python train.py --num_hidden_layers=13 --hidden_size=576 --num_attention_heads=9 --num_key_value_heads=9 --head_dim=64 --intermediate_size=2304 --vocab_size=37265 --hidden_act="tanh_gelu" --norm="layernorm" --norm_place="pre" --norm_eps=1e-05 --positions="learned" --qk_norm=false --attn_scale=0.125 --bias="all" --tie_word_embeddings=true --parallel_block=false --init="normal" --init_std_qkv=0.0186 --init_std_o=0.00364 --init_std_up=0.0186 --init_std_down=0.00182 --optimizer="cautious_adamw" --learning_rate=0.000516 --beta1=0.95 --beta2=0.95 --weight_decay=0.35 --lr_head=0.00551 --max_grad_norm=1.0 --warmup_steps=203 --schedule="wsd" --decay_fraction=1.0 --decay_shape="linear" --final_lr_fraction=0.0 --batch_tokens=131072 --max_seq_len=512 --doc_mask=false --train_tokens=856600000 --max_steps=6536 --dataset="wikipedia_en"
Each number is 500 + 40 x the weight over its row's rms, rounded and kept within 0 to 999. Layers, rows and columns count from 0. Numbers have three digits each. The size before them is the row's rms in percent of the matrix's.

# layer 7 MLP down (transposed), 2304x576, rms 0.0142, rows 714-736, columns 144-287
125:468505473459493553495522497578470516543454537553469516458540456522481552530487472559487438466526503521511562463479496498517542508521417507506537474476485527421467497498479425451468525458523504517488535535490464486489478409465514458506515495513509510560500456402499589530497470550507488480447578489529486490513521481463507507507520520483460470496493489493507485507498467517456466510532531521470496484446565506501526414484553568503527
086:451541498499551498534481476534486464465373439503500480468466475448475480450452505436435476483492501480478410492476515499502500558531455444500510475540497489473465493566563593486483503550483497542494576418508566496520508568498548448533582558542481441474471501486504499514534506528496551457461433534558491479520557511461460464481507576466441534513499438489534495529583522510486496505491382521542502474438560372499524498415522572449508
101:491450481493447507545509571532558524429571520575516521539404524521539457508495527514509476520501509530499526489503515469471561515505430505499511529485484398465584538535505487452510490498574483483490475468451456537514430524518563471522534479479561510518540446490539554463441496496533520534554517504530569468422445555534503474460530503408532514466543431425487559511420505505550500499498540511471562457512446562504531490480484568465506
099:456520537501453534485467487491500418505511503593481451449467504562461472433455506497348530531534505567489440507431473506483430525474479505452456513458486533527474540488508502489507477504498468521464495481469470492522478504527420466561466546490449577526490473495486533517513514526496515511498517424518518524497426536537480473501531509439526497438492484440516518515434483511475448546488562505532552501432528496523435484465493488506442
106:489497494490500428531446542490515541393482490493519509520506491503522503550526549518531528497531430550472432511467458531536444544539552479519507478481512486528471514485520541476425546518507568509488482451457451522477511461599477562483552468505593546533485512524524383492430531584430539432516539530429493500507491482381431529440532511477527450469449461498491546508493552519542454441525461487545606508455513532521505521424456529544521
090:502495525448492515501481509537511585537468511479444487489493479450521517476568481467444531432523602470519508480527536560563526525399510521525484471468455508505450502531498481548501496491473416527500519463587454500504517501515557489447442490524522505534455489516541462547418498491508568412482429478524459412479499501486551538455438488462529531497459488498510560526505552512489487545458519439504440428576449511487488571482504452538451
099:511494498435442521480463518517489461519488482429471516486478535463473522483532532467473499394541506513418461576496438478620528521489463464491516591502477525486432420552474494520479549406473412521551505490510537484548456507493422456484509461584551518456498561581446472485478503502463502531529469551564503478513462465483530519556480495501521493416477532483495499481480523487540508474528489452474501497467590443429499474514590542426444
100:548471461495485500463468455463522513541524468470564449543499517547505524523465509505511514475411483475542474484481446514550473597479464494408529545459462532494538535494516573526479569509519458485517544523533517477474517397524539458471501628498469517510478493451496543562475486472536595548448406488512487501549500475511589500420505527450447522515453520473403521552447470448474552499522519458486487446607530550393509538581552507474554
117:417520463526440496440533462475418513558471471505553436455405497507514524511627490509507461466498517479532559460516456507538519510527550446463480466527446503468500499472516541495465477526471522479540499487594523557521556469501454574509441460436462502516575562544421566515426466420513528556564478501404527514547495475540531556494500534420444394578470487378485491448467486581537536518492462478452505507525551515454490456500492601517507
118:532530466470492492486548483520497466511537438446501529424444525570552495495441445482515513480553546449476482473531518538532518521457561515544434478530500466519499451547463484542514481471523488518505531504424446496413524495428389522487492474492519541480508575542440482433524495565491518535547526449496471521482501570453487455538465438535477470468447484556442439496497441530462510468473522540500533426522517480536501501522481479499478
086:429442505534458430509473534546491533481465507499479540465498489569504526499528480474531522535502444494488484472539491543520539515526556540543488466590454461480474541393566486520576532510488506533454522527403571521497553503491466462483468470490589510538490486483490515506484515457453506511506452462470549480511554412499525492523493486522536490553478554553413446516520483523554420500484510510458507520448540554522552450483497536440541
099:490450462479508493450501495479506540468472477505527478605508499469437429406466569515463465505491521442504542548492482510467461521511525466508481478530513479442448528490538419508537496515449504515480471446486487468446519547486498494517586487526495517467501524510552509534463443577435473484568491538472450486567493507496473484471470540484541582494446448525455438529547520415442526510423432525511475548459538473501583485483512480500462
090:563506453427526494565469507545494488490424549465484428511455462502515542504487532496422489508498469495502504394513440507488451401484507464520479512450524458517509472482523507508483454577588503469517417447504594500548509479398515575530504474567466467549467513497517393515512450519467436508476481507498553553500477473467487470493533462498444534554540417521469559509548566518471478524494543470496505532470494535536472531540487517492527
090:537487479480522561530492556454512562469555543546506440476528511529523503525578424474429436487501453575502528474434471545409460432421484542496579533466472495508435461495523539526560537573507531467526535460487526522518480456473528504618524500586495477370487503515476520504502525549560540446484478462504490539490498495406521563553499507451497523579588495426569479457608517439501462548534542440480495488564493524490454450510500455484565
092:545477467442530535546516488555504500600356484463514526478509436518525551482521503445567484462495495474489506459497479545501493451482435494471539522516521541462513453536481534499524507518472509424488582514484501514429505541419465498545450427598523582455451493540580442557452497468496454478446426474501467492479470470461549496558455446541512514549562469465544495557421508553561553496571502529542588422440453521596467499519543490459465
103:557493514513492490500584559509481524520545494491498514506473517530497512508580459485473597520494498528500519524585518510484498517505482490528499383495444477499423428516509429557470446461536471481439452595459546489445519544471480495552425474506570466501503518438547625465515519480371491525501499526476444422500518484477464581568496502486533502525505508519506451470455419504565501470487460470426528530513431577469449437509390532491441
099:443460549547500488431494560477470485528479444584507412453483493497533547436505472501505522508498583510451515437528559530525484439418589501546481557559482478463551493461547498497492514526487476512491534424455497522526464559491524421465544505508496468556446482510462519526530567488464456524488444553499526509471539467523593478517535557533504507470513494496482511517509523535481507463470533540470492500494499509510488481482507503509478
083:460507468490530493533541490486441525481443490431471568559477488551536464541597526476471491543567434560533444441513457528531612527559544511567535487520519556446506506476520472498479485533537475509487475447537491573435466545493457549490417598538548495482506478497576455551489546481459407446476460519447489496552546448511476429560543497465492513531504553527560519446487499460503456384530474523459510484516553525424491495448512451452462
093:533532505507541501520470537512564497405444470526482458516461523482490495498519497445497482505391499498552520532486471475405472579484544450499536521512493445525450438526536538538487516511485455584469509479483413426493515445462463512500516483473488433434460551526499514523538449499482468501497510442492495566522504498512496482458560480464470467430516484548523471563515474408520486453499555544466469553567518462427574490510509483472516
074:533481421464441471480479504476531507457509581509488485499480486540550504524496493568406514478593417513530521438475470575532528500477488501495501449526505521521568506482525560512498474508453534466524440481532495491479592552557546477562511490536500507589500490514518528480481508488424486529535446383424472449530520445540493451515523553473485457520528556517466438466550452451492457426513540521561501544498521552522445496511466483455519
088:501505489507469483523523464471429427554501478526480510475516499559479567442552506548509499524449463485544513543500513482534528447538511516544545482544516458547470520558486511480453536455487523474481458502572509524499450595508545515563435521518516531476537514433486464477529477436473466562503472459515434444458530494463513483548544513528437578466506452520496509478505590547490448431466522576556445556498499504449459471521478483489563
114:503538492530511488467516518519525460507494524563526461408515564507452474414521489497452454439505455460446509514404474502511500485523461548458586431483493554507477462501470553480531484473483518539509550560527512579556493503525500478503499548485432490496493559486473471503550481556449512515480460401553528487510496521392516447499514524538535503528493429498464513517459527515452453493511558506503518506554471520498475481474525519433497
090:514549518525536506518486515419546479545510515430475499517540544487459500552525505542483504568457541489442468489512466468496425493543479475521490447483531497502478507360551537553471550465478511549540500483430500488506482545476504487472514537486513572462465586510456478492567506461485509487541530513532542471565430526560447426453446490566546550544428468472483468487557405490523485514448488525464501373496542566466499483538474553440527
# layer 7 MLP up, 2304x576, rms 0.0228, rows 715-736, columns 144-287
100:589488467497500535527510466505477585405488512476457535541523559511475493479468455456522498471504481467517554495521497524519460506544476492451512478473478445498584560469515586580459510507426548463558479500547484518554461470512452531524588467538464523424455570465507453544597489491507494500470502461444438449530512482473533512532485543502526514514481559541470434456467434526555511517458521487510540491418528550467482524453499478584475
102:492492500524498545471436423472523498492553452502491543532484525508473496490557489543513525529423380543493472582468438538492521561532542555491585519497500516476537477470455528536500464456525575520433537528509543423511514533508474500550492533414475475523519511523497559541493483487540519508427442416558542547608515481466503471467550502511446475449446497415525513492473544508449513495483569506550423557470436523491516473557449491535477
111:501527426537554454487583474451467473477481506439539511551508517483441424537503515534483515444458506503525535474449513481530458550523505493552523459426527560526547527506565423451471569547517490480538493495557538547521546460502503506398512525485411547541554586474484461457511521514479495464485419521470518483485577545516468439485540494508481506504563529441441470563491504481471535450551410445518418533458456457520468457471510477561437
108:500471418606487426509432538492515609467474535502521439507544505468430476560597515517515559519485501479513555529535478484497491437502558545501504424507499598533523528488496444556533510537560466533473518500509456521492456480515522572502540446488502510532531529499576518524539462512534560523448490458520487482558443520498546474512532478510523522553441498547480399490494467510509491504553497525443447593522498485476467498545537432502573
084:510503479508521399546560549483543470450603506585483517538468461449433546532504517491487497524441484474483508435506452405513502488433498407522553433462580544439496424447509570498494479436553469565510497510444462485449532532460497502522489575496488472505502521451520517448536533436462532531498495490483482529516541555447385538483485549582492413561533529496572465449485482484513481451486512526505525597472545500538445450452476481555444
100:550504481542588390476532480461469459469545490501491498609521609484525464538566476443459494547453522409527426511487509551499484488455422479538444361443504551546498487529561532539508486537469532409537435491542467544489516516501523557507486471392563480531442511404530474548527469481509533457497428515519478458578497545485472575496546476536544522498498542469453511491492540457509490480479486475488457535522501492515535451490532486503549
092:504509439480469455462478500516535542484479506541495563530466546503513482500461406472524539488437489501533488506468537503551412453482526513516518542476524508503468516605557487491480512550456507500502451471523514455584523503551559532497502408551489447483556464546512427502586480566486467547544528497487541539521388437558519393512516483585523531509532503489421521475538505541504516521461567512618503537428503499537479471474491553505556
112:446495485451528448530481477491476480509461556542467497498487496504506516479506450534521489564446433475474514478534590498509479564532455578485511481566506500450493522545479512474559451467518557526508489451573536504567521514492486510430486551576508525517551588447575443472566520598512502457433505534504554554467489542444516465462641489574391523494410474410465481495469532412479495453462451509508510524533535486588457534552516496492505
107:493533470504495515488568506461470466460554445495485494549564487468471523527502483476482494496464486552479500591540599474561493565496536480482499494474488452491471495507525523427483509490481562517574477511498515623523500434456514476495550521492403483522525531523479544502443499470486539500501526571518470579539435508572463507519482487572406572452513519485497550510499493528480556459562479565536443549470555496469510486467527439463497
089:476489430502507555535501502480476483491473479483510548494540473497512462547445482493516562563488475556500472508525514505457409515579497532555538525487477427445478466496421501459517429537473493499542438526582466441490507578505466553494494453426534551425501511549492566443516499472571541461528498556513534505530492503489469477543512510512458477486473478602501494457516541449477556514430482458494488560446436525461457461503461527524408
094:531528517466455499511501398542545481456534544544486543542497548504529518559410404497549513488502573503509503508540494513483480449479500531475482464520478449592506492492489537486523513472526471463503483470514511562489483522573565514527495429524489493477444475501495485547496446504563487482531487395510426542607505520499525473511459536435441451486499519476483548448512520515477539417504504547524513458541476506522471486553441498512508
092:498530492517476431467531576462494474506543553551538513515478566499450553488508522512498500520464468543423576479431448488480400493551495524524525530482516437529576551558487509515513540495413501504474536489498480519519565505536455543497507487547574487473448490473551397463486573509543445528532459520513582442521582534487531428506517460488524529502468514457444525530499502480545516515526559511515575537467496590505520487490508551573490
087:517510509469522515501522423529439563480506478515529580515482486470486460508492434538519467446482500537508494547460518471474487506513547409484520457511506487521545520663493470461585536453538463505503507536501475502463507515441447514468518515427542545481543482438479442537469437521564433569555557518452490515551502501504505457537513370461409514471471478505566512539509494497435505484486374550470545458498520459490538524479529574563500
107:478478487489498505460576525480562420495454500404510563577492504452449450492398571470479528482457525490536535455478538493472529477582500479500497537485533522463584489517484444500512504605527510497484477653498540463468504533553440572481512488481494493484493471507574477541547520580493484504484515469522521458493500590485493533483495488515503537508559542529455485524490589462490456449520518506531458542420508562544496446496578481528561
103:546499532501504468541485549520483579486570481538505529448507556517469456482442383506541518480484510527503493406492516482503510516430556529511443559494448477486586576494435491473583473472460503443509512433507508552493504500540581513447562477517445526473464451466474553516559475539552531527518455493532471552529471509504562575512475499507524425464498533507465561453585512446440519482528444435555478496556490487603433539497515541565532
088:585557505506470459491499525545513467460531498506449464549482535487526526513451457446487510446592446478449501499487470528512491456504504464432404483509532542466448442549503522515511511568550503490485475528500526524535530521510524495524511515453414458480461480611472404541453454520410437473473509443430481523525502562529523488422494538503490545497497532513540535487541448503530497472500579525473458468528554549482544441540477474541509
091:533482446488504438504508502491509548477572478492470496520533531474472493474489523428533464419465499407560519508612519472457449482487524460520424469470526461465528538495468477575568509450527554490513449416587461404555500497504536521496495487499478454536584493526484442485532528445484537488609504524550492471480477537495476569530540545506574451455517532480490483458545483472509532559501483537525484558527506494459508430503535503469465
104:545485522498523571565506471468514494447481493471515507490549541502462514535502496539477439575476457463478584537493514437464536550507514440513463424491530479570512470527460510492526487545446487552533505486610521405503520505509514554559513529460571495487565496541508472542507477519471522512544528513567537538469441493508467487500549472448470454535533555520496531422524541528503462474523596516474486525485471488471544429493538482499540
108:492562417420607515557507516501593583475467525482538536472526482520446463552502452522524506477513460456580526536425517508459473494495544447532482450526504469417523524522488472478491485488532465510481488561540544487543531520493486557486512515495528537461453531475478477511495459527466528507541452401473567519494504525498443476475509491487489510478550511521440454482509519441501539546420394479510541508510481502508526519456552511503476
094:524502419502576566467471450527521507488446436524489570565479529483524429575446504456483465529546497512503526487454532494496452573398566485500424513421492495535484550545449424480543455573581470525552499567456448442495527466482460537499548454509485497550510493515442534544461431571433567443509576514482558555537513518461534480492498480469565445546452522451475487516507511432510475492480450438475527503549485462521525526485494522480447
111:516577508462556521568505459477483489539504563518521480510587482427460476487459512526511498553472490513463502535501543453464515488522552488527509471415537468547518482480493452512528472473569420441526552461536515609507465482423517525458542523537486518455622491540461506478474482431499556530416495525492553525479479543521534465490502538580516501459513451518512445475499557432509517484480496538497516499511494522488418511405479475513546
105:562493562497558463541516480492514429458540489508502487474549540481493493473521572459480504422559527424491508529438468493516479493481541524507463495576532473502502484558496443525494557548448564479446509445547470495534554479450494529513523489476508502510453494438478466494521561494553538476552518533518482492521506489508535511577528564533480495586483577469527511486445505473508454466527533595513532510528490510446457527482486445525468